{
  "n_layer": 8,
  "d_model": 192,
  "n_head": 3,
  "d_mlp": 512,
  "positions": "rope",
  "qk_norm": true,
  "init_std_qkv": 0.0318,
  "init_std_up": 0.0318,
  "init_out_by_depth": true,
  "decay_fraction": 0.938,
  "decay_shape": "sqrt",
  "final_lr_fraction": 0.0,
  "batch_tokens": 65536,
  "z_loss": 1e-05
}
Each number is 128 + 32 x the weight over its row's rms, rounded and kept within 0 to 255. Layers, rows and columns count from 0. Numbers have three digits each. The size before them is the row's rms in percent of the matrix's.

# gate: layer 4 MLP gate, 512x192, rms 0.141, rows 226-271, columns 0-95
# up: layer 4 MLP up, 512x192, rms 0.148, rows 226-271, columns 0-95
# down: layer 4 MLP down (transposed), 512x192, rms 0.118, rows 226-271, columns 0-95
gate226 107:099168118140172108131188128132096120197096145131120042141090130144160177060158124095117173148131086156120181128132162143142147138113173141184125139130134081139108165137131086158095153134147076106140188152133121172096111110114078127142174152123081117143143160096099128112130135175078106167
up226 104:170142096133132128117096100160123124103061136115173079104177136145181117141124115156105135109118206076117144080181109148088119121093095146194137113094072112055166148106175071194090167092150136134130093124096133181151122106162135115136137185115114163156108151151135155211155113152144079130
down226 103:114109118075115112104135133163065163144134135130117110120120147127103163117122145128122157126100087171107086109137167092162086103098138145070115106181084161027126169144171137107073131115063161128130125125135154143129099152068130109100145109144150172096156104096131107145129105101194177125
gate227 096:096149121162158159102071084158173131137105122093086090135131154069131118128122094054175081143150145113075168169092140130096103186142079147095118085152162145127118102159090169119137175147092143154155134095085105105154110145103051153047110165127191123136089173125118152120133121113112130137
up227 085:154182123162129088143154026178116137103157113130136103138137129136128065147167108086123160142153178144153117175194173093145151109168124132154086128119137106077172153142127100133107141201111107144094141142080150116080070090144111161213071136120154092116157064142211174116126130077109177135
down227 084:154093147139041083178126137127084114120115113116140187126123075086078117080124088113173128149102100190191120084095162143167187123083101165153183135169085149125112163061162148141082122071180090119124087102119116104121124152084138079125106116136098101148175183121167096137141180128114150121
gate228 105:087148173141104157108090127047101131114068142105135106080189102166185116147127159180111103072096205199166137194154135078062166094064153086143141149095107111171178121092152139114129172150109108121095108138148178187101139188095068107167089111119104117164172152099113084107143141156126114115
up228 101:113152088119098126121191084061112107064078150140145124103150099100160168105138075089144179143111074127054175076096161115128128151097159138100067149090136112105171113115094169129183141122138165097160133150100112094146080129094150113152179160103169055160175139123138141111081144109118076098
down228 107:154158190134096057121103173180201164150075057141150134113088163193124104160097085135148116109140133108162081149151129140134080138154154110175147086139151116218115175132131176122093034108135168122134136172087097143111131111172153157108142078092129170116147080141127121106068145154138161139
gate229 096:134103147180125121156072087140159092150093139181160117112105098136097118065136160169169127116104109146172130097109128149099150165101122137102123100119132111102035076142152156201153136136128123086145165124069126127149080121128147112107109112081084146156145092117126143111157089139132145137
up229 091:085162198109107111167137163129084131078139098160140129134181163099065139120050116173128161133136167125175130121115114086141121156122161099153166107099172175179140197158066084066107122167145128155157127120160121117143125139148157116137200149119222134104069177114116106161139112098124112126
down229 091:188094128102158166158130196144117149096123135123159138087113149113145073140139187083107075143124139140122142143160147177080111100162123124034116081069173099199083128144074156148131190156133124163104125153128170119108158101190172156136114189147180098104091064145131179102156076136204106094
gate230 089:097141156153096156193141168120130124119141107118136139092095146158093189110131069148169132093080043104152128144108123139121205127096081177174180141148142092100169164073170144187126141111149163135152155153134147125170174169145108098178111137109074132095037117139119104129050116164111111106
up230 094:146125113077098159183132186135102100137139122059125093102058143139097151144155116122080145133055051163118181080097140142148189128148115104163133109119155139105146172122147155164127087109129122150131162200133087162176175162162114119156086105131119199125103151153116117126106138133126149089
down230 096:097122182128097111131123096187168165147168123180131141078211108134090094098078084132145168177136146124183070109110117065128146109130127119150122104127138153069122157169156100100118138114077118139122166109098100144085173130114129111098132065080181130091196134053135164070182173162095124142
gate231 102:158175128146117154172151093126127145133121113101129087129130100114147097115117097161086129101113110125195168129146091173054170084145131205168137156053102117100134102132120143096175111124132152144153166129171105073084123192113152124106217165114166099126153146143166098118067141158135094131
up231 101:177122131153133142149146131129137068149095124148123128137111171141190192140114091120125118099113105116159170179213080083125137139105110166155135160101099146132086139173144141113109107091128138130132152083203111113043123132149113081111150152123164113151113120186124115101102120191108154181
down231 109:144148117095164090130102147109110114156161055142093139171151104133162174074128147111107138120114118197106177063134105049110109129124183105128086133152110144102084119105106136069102124162121115126071170123105075169177145127178169102082128086111133154133125178066128104099104099103143140147
gate232 090:081126114167117167069193140146130124121105137166131147104144101141171151055127142136165206110163103150124144115122132096126059138094194095108156152088115173091117110086149110171148056166123133140136146101104106135096115174121170107181136188137088114074084145112108120098114119118107129146
up232 084:129127176079155116162103121162084137125143114111133099097118132110108137134113079102116055146098188142115161105121136135124223126107085162118091090137130062149128150154127161121127183150185146111116136194152171148181114106155123108089085092123151148161135064123100126178122142145160156122
down232 092:160104096102179105146130185135133207114115131072112119160160111169173174155157137156138118128157114123143154083120138174103115112181176108146118140008083151153127065137124105111156143145167141204117115144130166113177076144122173144127111189110064148155078143149143094179125088097101131150
gate233 116:096122141154147139162193102180182134140154122076102125106085123098130136137080139087187126192110145105115158145135141120112171157114118168203148153166092064103163105087077096107092140104114204148170116136101174082110175160142170110081115137119074054143122132109140073105108131059090098178
up233 123:137092144173132117102098137109157097203162151160126216130122134140149117108071122128193139072150107139086158165120098141099140113166150117117160094087137138121122119124117115104113169182119103146130065098080136149093098129193101113120110134096135145169163144106123076111138168086096084123
down233 129:182082157111150207122176131138191183127159175135139190090125096132168128112065120080146118171154121108149126155154106164131148116147109155128096118173149126099147097120131116143123140122095097107126129081125138102120112142132171133061090153136075083133096203109106080075133199131156216105
gate234 096:166121165106171065129153085114197078150136114155163212120172102083078201144119163083100145111152096081120134067149127133106105137115129083112199113170089159197134136110097097101126158153079117195092109123099152126129152053122101114127121102123128086125123101119083056111087113142110100194
up234 096:143161143196071159107122132066093150132162162087111143175160152175123139130128149158119146127131174168115130151105132125072146132106140062138083175129118070125165135151130107105142085162132135118119122089178167051124158136130094115135123108105143102118072086128153104164076101161146132141
down234 096:117151135118148153135136119115094079127136147150152122150121135100178111110106085097063164137146126096156140108092112188120091094145186134142188183101136090118182046189146131148137139133098153125137113191103143138126147171115134067160190165103135168190066144137102089100122167128124155143
gate235 107:176112186144137050110154108119125138081156098167192141142165153144167188173082121127176093122151144133150135160081142114131101138144088137029143130112086161117126172116110169088137193208108151063175106183123124135099128158182165172082145139130119140102137090150149079122172153112131085115
up235 100:156113092178070128088128125164151116125132143083206151065116152166179122182157096127081073080090137122095085135154132128108086114152178123077114108111151115131164115127084130128155176136175093081112068197121136112110118135085122149136132137164147105090109163129070188077064135103084100128
down235 102:152107071102130160120132068102218170131116182096125154185151102138098100127105093148116107166097176057107101137114130165203161082066142141074148161110141105119114080091185208116087090134160138073168144105108072182103181117113171139153095095119091114132160182078124173138117137198145099126
gate236 101:073084210083094095102075102137084109136142145107149101098108145098097151130130075096121144049155144121160123139151123127090118153113136191096119064115127151106108130136067127090116192138123147102109175159109193172139119130129147144153168197132068115145169133121089075112125179138126135112
up236 095:123147168161141116185168145133192162125097174167198144168150131141122131129116173151205072115130120097099095129107119098123133132144143139080084125115164214124106088154121069058135069111127109149154142110161108175144171114152142135096162148123107136163147174149073106147146122072096066141
down236 093:168147128134085061120184134176180127086128149137158141140162153137153098137131155155104122141130075146133071144104155114135116121146132123177161101099144088148168164102126180116169117092154106065122196131168147144163120082064115110089175106119143099053115109183119083141114157147183064160
gate237 103:147148131146140078195103113115055098120140183141101144130200125111156176135093055089153123108100163126143116152113138098106088102126092114132186057115170136171079166154159126120149135165117108087117133154114072083175106149152120196141080152054136163125170151140173105131099139130122134101
up237 105:080126142091167113115171146102138121112184177124108120066100125182094151125229141103180145110170168098097156094145132163144140187145156148105146179147068118168152142114105092106080132132134142153131113123101130121134122101122120076098121075156177095153119052081120124129138139129142080150
down237 100:122110142117090142116189104101131110096134140102150098154206109098117143200167127147143064103144113138110146102122184144153106084115105114146159213113160123076117098151099146144109161169121087133129074133116138118105063098164124127195118195163044146142091163139101171152154148126133122112
gate238 102:128144156141128127078127135104097121163185112121156086117146109123073097109134109126098130118173127119147086141126126088135100106137106123120077114128101108082168108067190078187104158109134115143139163094163084133087057135169120142095140131179093089123146129068164113186060129171141137107
up238 104:108179136182076079125124161159109146166136098181129146146173098171114069091133149172107120172118108136153132142139057114134102103134179114122115194113115133109158169126158120138171179116137106077111072061088162135159117118095063130127139125150118112165170166101121093137160132141151087188
down238 101:108151132142116138114127094173154123131156148081192153164139130070158099101063133096122191140103074123122173104108168160163073113109130101103147104201119167094116155186096149185118118116205070142176125182129134111115157082116105088161102094139131130113132129085189097137049141166169149114
gate239 109:085112112164121082144134092103062121134154124171136180127160146134078161087132107141178104101108129191165167126108113111093119059124101126094161183126165153168078097201140145132089139151144131127149171110063154093153131140096157153120080119109120139165109113111125132128131176115153140154
up239 102:116124156114131100140111146124093070107157220185120065089114174155123143162100094148087190156172093088132136117111175161151183172107108102166119144132128083138160114065107131152144097139148134093160124137150134113121144091187150134135182146123159124094155111122149113179065120093100110133
down239 110:110116083121131140154141108143114154175135147119124091139100129135152170202121098180099105132143119142167080082114080119147173129130154164127123085124126155123139111117126132122090120139138193147123158104171113071147146147108189125030180166063103159144170062115164112136124153088103128101
gate240 098:125173104157133169119104093100088174130067086144103097104165055110178151113135133124123152149113167143144213118153085045087163188120122148102156196114194126117109146146093122114110155064150132098114128106118121116092137154108168078136149078124107103155130145028150083115123122098105130164
up240 090:137136084088153084174134133143195109110203145137123100110131192128088117154146060151120143167097096126122109128127109171127113037131127089133072095148083136149124115117115153135098131197121118143107116158125122116089090145136102122124119162096174142081126142157115117141165142133164087113
down240 111:159087108109131136129139151103135201155103099157230154145173066188128098168117144134155165185099172181132138196166152136117147120103095111140145115158159108137098120072135118108151130112199123126176143120097118134129164127135087052129132146140123159147095151160199165098079191141091078098
gate241 099:139125097156167082057165103131153121170141084160154137187132159159099130094098113085222195122155127172125120137091097174041102135145198138159126123151157139135093136122098169096107156109124170162136137150089163111168146172156164138130084164093153114189140144129104166092096121098117143093
up241 099:098159135079088145134148149060117103110091156109130090110109036099130096142149144096107170163088086122144142182150207112133122111102135149080139105075086140148126139125111115121147152121042110074148119144115100096113138126144143140202120113100145074150147205167050137119170063215103151071
down241 104:218150152115129104145074110144162153080129127151065176118142176086111136142140116107155145089099153119099126104156096156121070125127146161160111149121203119154155066177142091147131099113163119141133093131130156102099193147135182142184140095118204076185103226098136094074056116132172153175
gate242 099:107137093068155136162182107170102142137075097132158151172098181164091115093114147152101122183149114148161108104106134126127132163144109156118103103135127143171146119088171138108152153072144129146149032197112093144115147119172140160130096080138172148169095101117155052118144124108093119131
up242 095:139110120113087097153143098083207120104179135143109153158160154099161199094117102165172123107084173159099144138106154135146129093188149097120117156107123136102131095111093172147146162165159203174141165104118176064163119176087166158108136178156111109162101132134080142082076116142176112045
down242 106:119152131127103121127123069066057143123163189152097085145190118181112131146148121145150151096098095111140103171101107123170135116105080180154117084132128116064129137171097156158144125120116068088127137092144086106172132084059093124126118174157151128105104088170165175133096136169111041102
gate243 106:132105106100108155123117095062147092156121109085163108130130135144117112103141132108128120152135076110105138130131133081161148161124107120132123137157076090129169119193177128187135120164166128121098111116122041138086115043174084060111160137157088119134100088090127140086140145088165147061
up243 095:128133107155147126099148094153127064142114085111156141106144075080139133145151109177132135117147130078145110114170130059116141149122105111127154100103047077101126095100139087108147122115103115077100123073120144176143098129122113142141087111224115165168115116148131183121071163148129145085
down243 107:056121116141094114165112186148140126097096091126134154158109092164176150154077110121173146124174104151076129075135093080123102199139117129104138159078178176158109142165126112137095113100119157171146117080167134158182113092102133155113103098098135100205128081163076068076097121104087113153
gate244 101:077069163088129137106063116062152119151137099167152192120125148133126136144147155143134112118114113124104189118109107159076067124130171085166127140098078040172090208174076084130127115102106176152174092121122137117079129155066116154128134152137104142148180152118129134160136143128114156118
up244 095:098151175143125186075132156103163152130071132153091201120130160159073143149167087170180116147110168119127084116106155138112140098064152120110141126130117070077090078135165122154073153099139186170166122121128142110099105160090165061137127128158184132084103160072114125160077153105118146139
down244 091:153181134120128130159153138127162181148120140105177075116060138139107176154156127155175145119124134115106122126091148143160125148106091084163187135192096198105120108151120145162152161170159114103120132192165088133114122096116151102130214072154118128141204146132133137121090092151073106158
gate245 098:103135133138131066129085120108107083169105169122110205169124134184159134074128196129115105144117153152168099174174159078135102073098154095175121131087114181085076085103177140078146146122113102162199119079138107090140073124120100174113112137141140104165143144103131110087145179168119133160
up245 095:134122111125155124158179117097066116104152200052110092143106187153094139154128125158205107032182103147107171128126112065108086103161127124142105131120095140173127120139122176149160108121153142099141130106089132116132036088182117153162137130153146105195122074134145107117135099147133131129
down245 107:089140122172131109118130099119119131182140130159150121138159094121127124136146134050106161162148173153120106125107126089152140121085094112136159165254112146064163131133177069104099113116078114113122153090109145178108154180094091095119151115092143168118221142141117099113173142146158206111
gate246 099:153118156140129101155142116143153072144148153071117085105108167092120173111138086133151147152164119151124124150090143186117103119113145123175118162200076128035083156130168143117157148147147200142113125088129130110116098058082074129096104029115127133098163130069147160087145178185123128130
up246 101:135176090092167131130142182123198113198126127134172152101143144116089146081118093129102165127162136130111136155105120117089128143118143146098138132149104143197143139215102086103136086021167128139132137173194152155105162108114093137118088044077160106124148129140072114116109145100081141168
down246 096:171132145115063167111080114095111168066176122107081145088086124101137100125180092072165099193125115131130119108155147151099134130178192153107123169090193127106075129136171170111149110171148131164055140144119146126134096134214170141124051097144169077131105164148095136087141153186114084123
gate247 100:155100136109209127128124154156105152172128132146116119138139091139137105098104160131060154114102133115099151114135172134126128093069171103083135120174083159116145089124133106097109105134102149103119160142138129168158168144129204124114168171037161118147151132115131034157080150132114091192
up247 087:129121091115120164137168148129115139100109108168079062148091126108211145154100120151132123144064123134064170158092147138130126117124108153064144080102133104067134048087172101131124102142105203116082161093157191167141190161167097142167111107088142118153140099140175111167159166153067112149
down247 092:104111127165100140135125205165148138155095088138141142149171094103061089158158126106191127135221137155172139084136132191109145126120131077158113095172178179144141130065160099144095171186158122108173156170061094123122172096093147135118174075166112137149122127095085088155122097153144092149
gate248 094:162094135160122165097118162147153176173135180153162152135108182157119151158120108196072086199126091111092127130146137133113140140137108182081100186098139123149163150138107178084064127134163123074142119115112116108130133122099135174166141100101073074132133102193101150157094162145084101119
up248 089:143135134091076133101047096067133104128080157107085146120133129118099095141118157137091111078129153138085138153157076067122136143178143080129176153070087093097184128143168108085173157164112122030218141119155142118163125125123131118199165128111097142211128144134127169115119137144108094124
down248 091:186136130164182117111145107143124130221210138110074097106150169148088158075104105168119154123083096117164189213103090098098184135164143168145075105173140073154070184130110170117091137117155157108114131101071155101145143150144134184165153102190112151120116177137083086142040150137152144166
gate249 097:112078128089157149114124132158064109124118179110130084175125089151140166113116149117070114147159112116106177204092063119155178138073185125189116157115124122132122130095116109108094103131149153121150169062125166112146099172094140087137142128117094129098126135179170169094145142173130123128
up249 110:121088122115185116138132113176128184123127150144138120146111113160112148099127147143136186132101126136133174163070103121108179130065166090194127074097118169156092170092132151115170116075100171122208131117163156099137164148108098088122118145118130160175165162142151129133130121152111088096
down249 102:056150133131145160097111090145088062171129132078106069187108090112153119169149095091115133142159169165147129152159149085141097118066153211156120134179064131083098111192149123095113125095130118179085128146099098132083090121122152120110097078097140097068138116099094105085138134204116121123
gate250 112:141148143068110136089195117095161087137165095094102135168119109094167126070132095161145083162178087118168102119080124162159136136150181120116153087121095123152132140092170148098158175144097137147162184101150172148163122144136117134111089098179110093072151180157108115156169121186093132156
up250 117:120087182141141128103118117130109157138109109127129144162073174089136157126130171166125163159178215125161165166109104158130137180152119145151087155127158137065116181141113137091176110136175193102128064163104130089128146124107149182102095172092122193112157150117185205140164166135136141143
down250 118:103149122121110139095116122161147102072075124119187140089132199087058126133164104132105125103169152145067145185121112101190050127117098066100103092090106146088145119189143135157088093074180196110127092126080130084127108135114191105137163086072131080149163161107133145032098116163143152124
gate251 101:156175134143142115136156155094111092129137118097098136150120152085028119143086081111180136187080122127167108150150077103122199111123146178106174083160132065116160108096121135136151076088094164166163191114113167127158120117122176108124072138123107107126110124134159125105052091134118073186
up251 106:142075078141132105134137156121133090092103136075116136153142088127143102069171115100154159113105162174145158151127169104102154095169190161111149063077151114107121080132192084119123134122126103102120122138100150104092152147128129096160128121194142195147125112118203149140125102084146135183
down251 103:092230139121118188125142178183146178185087129135166143134096132141150143132114178131126125186162120165126089159123124139135144145113116108041133074163127121152178162115134140139096139106087143135092122124142087144157116121107123106133126090097096093130149069130205140145113142104149139044
gate252 103:126143139152111100192147118082165136150051134132207133146133130131065155084178185145166075160087138105129104110105125143111118106147150107118142108145080099138121126176057064159141111142109188104146074122081141151077103077127133127154104107119143141147149157092152072092176194142193112107
up252 099:149125123211109114171192121121128163131085105099169119143162125123147139079141167132129091117103148105162109106112142124109127152124147128117166135092123102080133146115068103171131147134100135060150081095094134145107087126104123100177157118122111102107148162128154164090166155138192114111
down252 097:102143121161116145160115093086102105112138089113082139157027128139121129090087107151146143058149161091125068126136112140171134195126129114151161158198138107112141114115137143153102042195122141181112164172180099136102036121091194168098129120146136092141137130088079126120132167161071127118
gate253 107:111115122122191121139083124143091085132095072107139136151182102082075097124095056070102149107148097099084175087124078111153145095169112212121177162103137164126111123151121125137119070124070154120151108106161127151076112077068091105122110134146163076138148129102095118156127176140122138093
up253 109:137116125142182146152174108180104186135119180097102129132125105100124075115126125084091175115127179147104165066142132175117111074172146138173108090079127126132125188126106148192095146102089084131170148130145118153188100111102109163139141130087112183086114113146116120186140109152115143069
down253 108:115125128069132137094159169158189113103219117107113150107120152107123057155135124194134128151051091185139111139140068131110137062172185145120142096133146105129142114127156158123116141098099155153088182151091131164135205151126112136141120151072078147111080137140142163104138123148135135124
gate254 102:091140105105157126109180099177117146135201144159140138133120189095123192120094161117122082155127189097163122138096109129138145141143160144102135129131136134104174095088034060121116103141071085151072113127113139158172076135166136170157121102064099165147158126107108160098121164100146128079
up254 099:161124108188120111141132145158109202125173183075152124170167156131088163116110102150207099156194088127140118148133155138118139090107101106171125079151152100154100173133134149144153106098128148096097123140120155119172100145187131144174133077128101146106113121112174186142128143147132050122
down254 103:121091151107100158110087196066194134133158111109124140138142172108136110136092120150161096181158149116147164084129122167099108111150181111139145128118112150150218087130123166102125099186178180172121103089099173112139122146098124184142115121120116085126122126088107069152096130068117152091
gate255 087:181120123142208082133152168183134054103106138155139135134149122090129125166101115177126105166089142132135103126128125147133144128145089139046143130181150110099092126146151143122067125170099067119156135096112132154116135132180122098122120143139115129053149151130217125159063124099124125136
up255 084:188111120178124119166166158122136157144102119158121159113160134129090078134111183157128109155063182158159132122158114179097146194120128172078154142154137067064105155095104104117130101138143161127160175046083137112134142070132120090102136150137133084064101136126138132085114140113137139083
down255 083:088111173150127212130130076065079161176093163104074159189086112116132118061088104123122178113173175156102121087145097154182123131097113126164169135243061148169127161079092144174113124123137146115131129150129079135115121076099138140106122034096146147141193119106107071068110158111177135133
gate256 108:120146081089132130101092162122093183118133131143183162139147125151103137155158171149169132093066175160114122156084139146123151146155101071128119121114093089096117135163155130123160177155148084109146168135091074118140081103144139136129107098093179192164141123041138080108152137147125153158
up256 099:138107150151122116180102130195088111129141128150130119123131127086169116139169144186161211127151146111123107183114150143144147223125073119137148073157147132096144074094179144096137160168095158070182125171089121111105083127170157176113115126125079128109108201132191153147118083120128206128
down256 099:146158076144122105123144142118165092175079080157077106130054098107129136098091135069132143078104178165111084152153133118150133129137124121200092134144098116104133094128162169049135105114089114138173093125121078119138165108125119161168161130137140132129164120111068098133105205114137146138
gate257 097:097144155175089155093087148099135138144139060156090154094179085147115144087123061106102145092119123155173145131160071132160159120074179128109177142164105132143105100131147157110190147114152150157124162175125189153181159152160116171081130145122095134087119145164175053077094129144123087119
up257 102:132140098149123076125115138150119068127118180096158108131129137098104079166143206163159131151179120086063110144109161155141062163145084113119137098071157155144081195125144128106090132162160026102127067103179111124104134089122099158155140141104194100111126073146104146141151128124149158157
down257 102:158089137107147039124111164090111132096108117146129162089136138142166124161131115148178150127150096120115172149096137158095139132157089104146104085109113138160164067196138150151116100100147088152116089112107125097107122118174149138217108084112113133059110096152176158139184166065112118101
gate258 100:120061152115117135106108065125131106145133110120113143096128157120104218098141143192063099130141086099151136110147115148148111132111199166153168109071102137068076134149150162179141118161118175109156116114119058105157112183121123150171158111113102117145140162091111125118162147091092146100
up258 092:156134134119133119160172190171095126100103110103168095066098129141147057138094072088101177083174154109133126171177119143131160145136109096126065137147152121197176157084186143069145147090077140128113144142122132152098097145142066118114130120119149121167150165182146111173158120173091120111
down258 100:140070132106212125115159125188210131136154108134126113130196159121148144147165141201121082151123114099122174186135074154103117094133147131069118101058152125183068109087174180104166160114092139100137145154124154107173140154133128120149128147129117141120114127111140117143137100128142137151
gate259 106:119116178085098113103137136119195088083162160141026131145119146137131107091100063126178147048163068183103128119127121113172098157193104114167132122124142121157174095132148145125131141157091116095127086180108142145122178124091100143141118161158146095076164149163145137064130204128139168144
up259 102:134120088101183108140164138141160076077131127184102156168126126113091114119131155109210071153163098131136130109137116138126122198092150095186113108129114152134098126132148102183086135124132154100153070150113117180150156141111108135165112133134154123111204075115170078184163143130106101095
down259 110:128151163132079106113108086073119093093120114087122190105140157093138119153144096176172096093115100108099141168133082060118142102127137121117150152075096133114154161149103158114142053147153101142165128177140103157102090176125094128108114089161105074169141124116119111122143086147159077142
gate260 103:203111154086128093163151087069113124163174132144209153128169128077173133161157113190035083149129172123096086154149102143167108167117170100125140088130123154111143123075167062154153101071078123126162109152107230095107080145079103153167171065086102129075143112162172162137133140119130117118
up260 104:148156123182197111163128121167138164069151084188140105161130138086175157151117085129126122148134102120114082108123118126099110152145158123076156172123125140078103124128083098188096109110132142184199129111073184130163134161151200095146125126168159138096144131185144146115184121107138082128
down260 095:131142167167136182118141175113162185150138103123127146136115146161094148066175178140099130167173092164096143157148177116142147138119089126127133121168095075191120126152047167101138109128122158120141144143118170145103178113144139168099100078150122116127134140123133122090120156134178094125
gate261 101:169106126169138084136090144096111145153076174174102095159168144136153113102095145111126077072109117149126165074093142151101107122077125111084165137144136163096100026138145171133089102104148143089148121123112090102119114113115089091106151162132158136156184087072084177119141148098083114117
up261 100:103124164142146123180060116103132137123179170176074127148103123150104139132100120111133142144092120107137119108089122146194140152213134077124134082057109177075096164113140129121143176206199138091115115083094105147154171124138153090159157096129136137160153128137082142107182141117128159141
down261 097:120158116135098102134136155120118088105111156119141126107140103099131161098124150098154114129131085127115121138142084127070131123159143136091123157065140180097131039145125103100136143162114177128118100126136159124124096129113177115143185170127035149149173068112105188115116115027054175150
gate262 109:129132099119130150125108106127183098132120145124154089107108100114181066119138105176165159076186136085126133166080143065096060149103145095167142112097115117121104140092101126058172152195063082106168149156132121102119142120126032177182134134110134158123157107126154184149133118137135163126
up262 105:157129114116147092153146151137158167130147116116081112175155155145131138136060119140115119072091109139141133124144117148083096123160186147141142120159069187119136094169118141126106141061121159145171135105131107194107142143171156139121108117138179146128107083107077087105109134056135094137
down262 113:056130169108179124149121051077095175164174116101084142172103130188129181180160130131144162162104102141101155122094087132096125135105132088124170145178102128107130125209138142095120158046153100126084138131128155169093088161164073160114167148113121108136132142117186168143160147121093129130
gate263 099:124143102124167114101130109099102194144098131064187149166132126127119182121142110131147086185117071120154129100129088087146124204169127131171129197140180103118109128206134154136110168204147140147124105107142178089107038133082135162128090118108093062178152089169118128094139130104150139108
up263 093:131186113037169158090112170123188096138084141099126150144080138139169107150096167118142169163133070120159173074172089117109097155152104084137101097173100105166103122159120095145135166106149100156111129145165076125085136197157144144115051107079100200100113122125115135098147118170127093082
down263 093:156115116129115137206112058114087153143107121160109135092141152129148133122091096179127109115194165147115201134119151161184129109095150172127111129091056146140096122118100178159162147133139092154091089130076140093115203179135129152137066151166133164139146111121111122126110133113132162112
gate264 106:158146111134088125143122193158164137101164106099153111128151114133113125165094092078094129204132171130173119137139149107115121120128157213214127145129090098111130139097167115116127190109088111147130163149148143119123061087141081082142117125135089100169139107102188104117052107141137117107
up264 105:158150219130143167101205094120092115097139142081131129113130108107112172149050123152132145088111080092128096099147134107081161175143102098146160071114131112159106125144179110208129107095135044145119105061151133135135081149119109130077132143141054134114168163074067142123118114176156135095
down264 102:114140114121126132076097074136157152130193155120104089127127126148129078102099090115078133063108156111183153149180130113111166108159120126156098127122074129147215132102176193136137117181117112103119131140126182142097090111196094102217189164064156133129105150140160138100146172125141129131
gate265 097:083162100166150080155122180134168113148073178105213132102174109105176145138149127077119111164166073134114179106154135146153187167100147167101124115128084119153162132118131087073087130108146162076117135070151111120101154108160199091052161115156107198112147090098126071125157193088103173151
up265 101:154107097107143108102146117207119148089135164142156164206146118201117118107140135099133190120103117111114144142167101145087089076122147127167157089094126182124079153105101075107064105128124062181094077115174100133128115161130124098154162106206160094128115121071159168055128134089126090120
down265 099:129128171186096150110115151114150112140100119192124154109115200120161124146082090146104157151136131104132080069137146107140098085175169096138122126171167108165100106106111129190126141130104094120199088081109155125112122077099152143115113155093191107152147108114107059107139157151124149106
gate266 106:118132067104150114157144115117162118070113176132132184115066104151086133156074088098130150171123086103092137094116090105142170125131112171119138097077179139134129127102172103117101135107152164202079096156157121149105124134161131119126152147114166072175101162106133127117151148125110121088
up266 111:092108104104128131081090122143084159129159146132104099154129076170112164153143176154134141131172179126130116216105103197122150125155097098132150195144089136183092134127106111172139147120081134158166117127082102134107151083081195137105118133073106155053122126156088163170090186131172168141
down266 107:140115144117108217109174105137119139095104132132127083129145148118083092127082131121072096120104151179096165127100148078088125096109143108105161065108058112129124125062142126145158131115113123144176136082027117112193130134092146170112144138116167107141138099148192088075142137099139146157
gate267 092:113100177149061135168120120115116043129184155127090097139116176134105155163136172085129174156101114147114159166132137130170185108099154158132106105128085096089148135143100169118117159151081150154123144141160126187098157082102112110160142078132122111143097107126128084168137086119156096149
up267 102:106119176130089074121136115098134104127140157144146134145141133206139145133154109105078194138103154098077196119155159121163130149132106122112108107154113088091122163203149119142101125116133140083122123138128108195134148034154152113160098142139134088196052050134118139096134157149163129144
down267 103:128177103151144106154145082150110067183174130132081147101164127146091129092147076139165161104067140106162161144110038078117126116105125140142116135193128110139092087101068135137136113151131132154153170113136117151118110079102098171125114104112136092152142185142108137092124111173140137094
gate268 102:066120183118201119068218093146161128108178130084161099105103122151118185143094126128150102109144143092133167144120125132125142185140149122088152091111109139081179131140072126142121137118127152129121176166157109139115089152137091097147119132148088119127167185103073160096182094070068080080
up268 114:141107096151152071150163099092122117155126144118133121144191126157143090153125104117097123105035171164150193164149196089153152115126146102134109149152176135104150135115144189135110157172127140169110184127133097126185067092151143140146150117050141155160151093110109106171090089121190123103
down268 103:107171100166102112114103114144096128181114100141126186172102146108108114076109118149103169122127107121017078184129102182138074094131166070113103129139131089118058163160109156104140119168040148063130097141165158144123171138128157147137112101151142127183163079152108125185140096134159156116
gate269 097:128130175150189137087193119132112134170126137145054141137173127092149082144065124076091124095137124108122128138101136161089099135096103205141165167120165133105087095111091141192167166076117154118128165185142131145170185134064065159080130148147170163130082153160131133114072166075131152135
up269 103:126133137082168100120110174134102158105185083094081160116134152069109141104023052154077156076104187177188127129116105114122136106094098142123101126176079138110124145146047124186114137076097126131181123061136130155152148106089142115182146069139139098123156163116174093097171105139113121138
down269 102:105136056054115122157155139104128116155109130135136179128159091127072106141120153104186143183113155139154107129169053128072152164169151117201121149072159100096090167139162197178101182095154155105098122196155135156092148108078106106149120088113106131140144081166074115176087086168091145120
gate270 098:129143100099189068115174110097160151101145077126178123119162153165166081109138181138107159088116126175163094128125125070151093158122127122132107122145142139132164094099132108145123140164115144120112113118134130088180063097148117115163062152128217089187095086162136114195119105108193075075
up270 098:089099125125126101103104120146119119201148116147127109146177091113168170126141161135156095098141153095125102177106173098111119117133137127135158148138114072167198177088098086129146160096130139076060112077130093115060102103184163126191162165139178037152143161130170099086147169109149125145
down270 102:141101146113119138147133114148145160141091135101126125088110120122085064095102118138093125136121178118064141092170082155146086147112196114056102128092135146145121057109165092151116137135133146149165176105106137137141126104090075132202154126086091117129077159104121156114149127140170138073
gate271 103:131143164110161111167082101164058106163132178180148210120126124095117124154119139132170092137114105117096113161111118135091074103181110091140100120150137188125082091113102119108096137145142110170163093123131128140143136070115144106182117117130139158139040104161135157155150119167136087093
up271 098:101107155110185085086133099133092137163182111140100136165163137118121067152098131064209141093138138119074199136111139139163144105176136130109129117155112171107105123126110141121123074114141074128135100123080111185163172156124101139124107052107121119138111108174119135118205133079139066109
down271 103:151160104148084125123109161090120101142122132116082132082095163063124122130087088150068106182145158153162104170167102150128083165154125121093123172097111144168107140034107180108123065101140124161153154158147120101145165100148146105117088107188140111135148161099080182168114163076115104134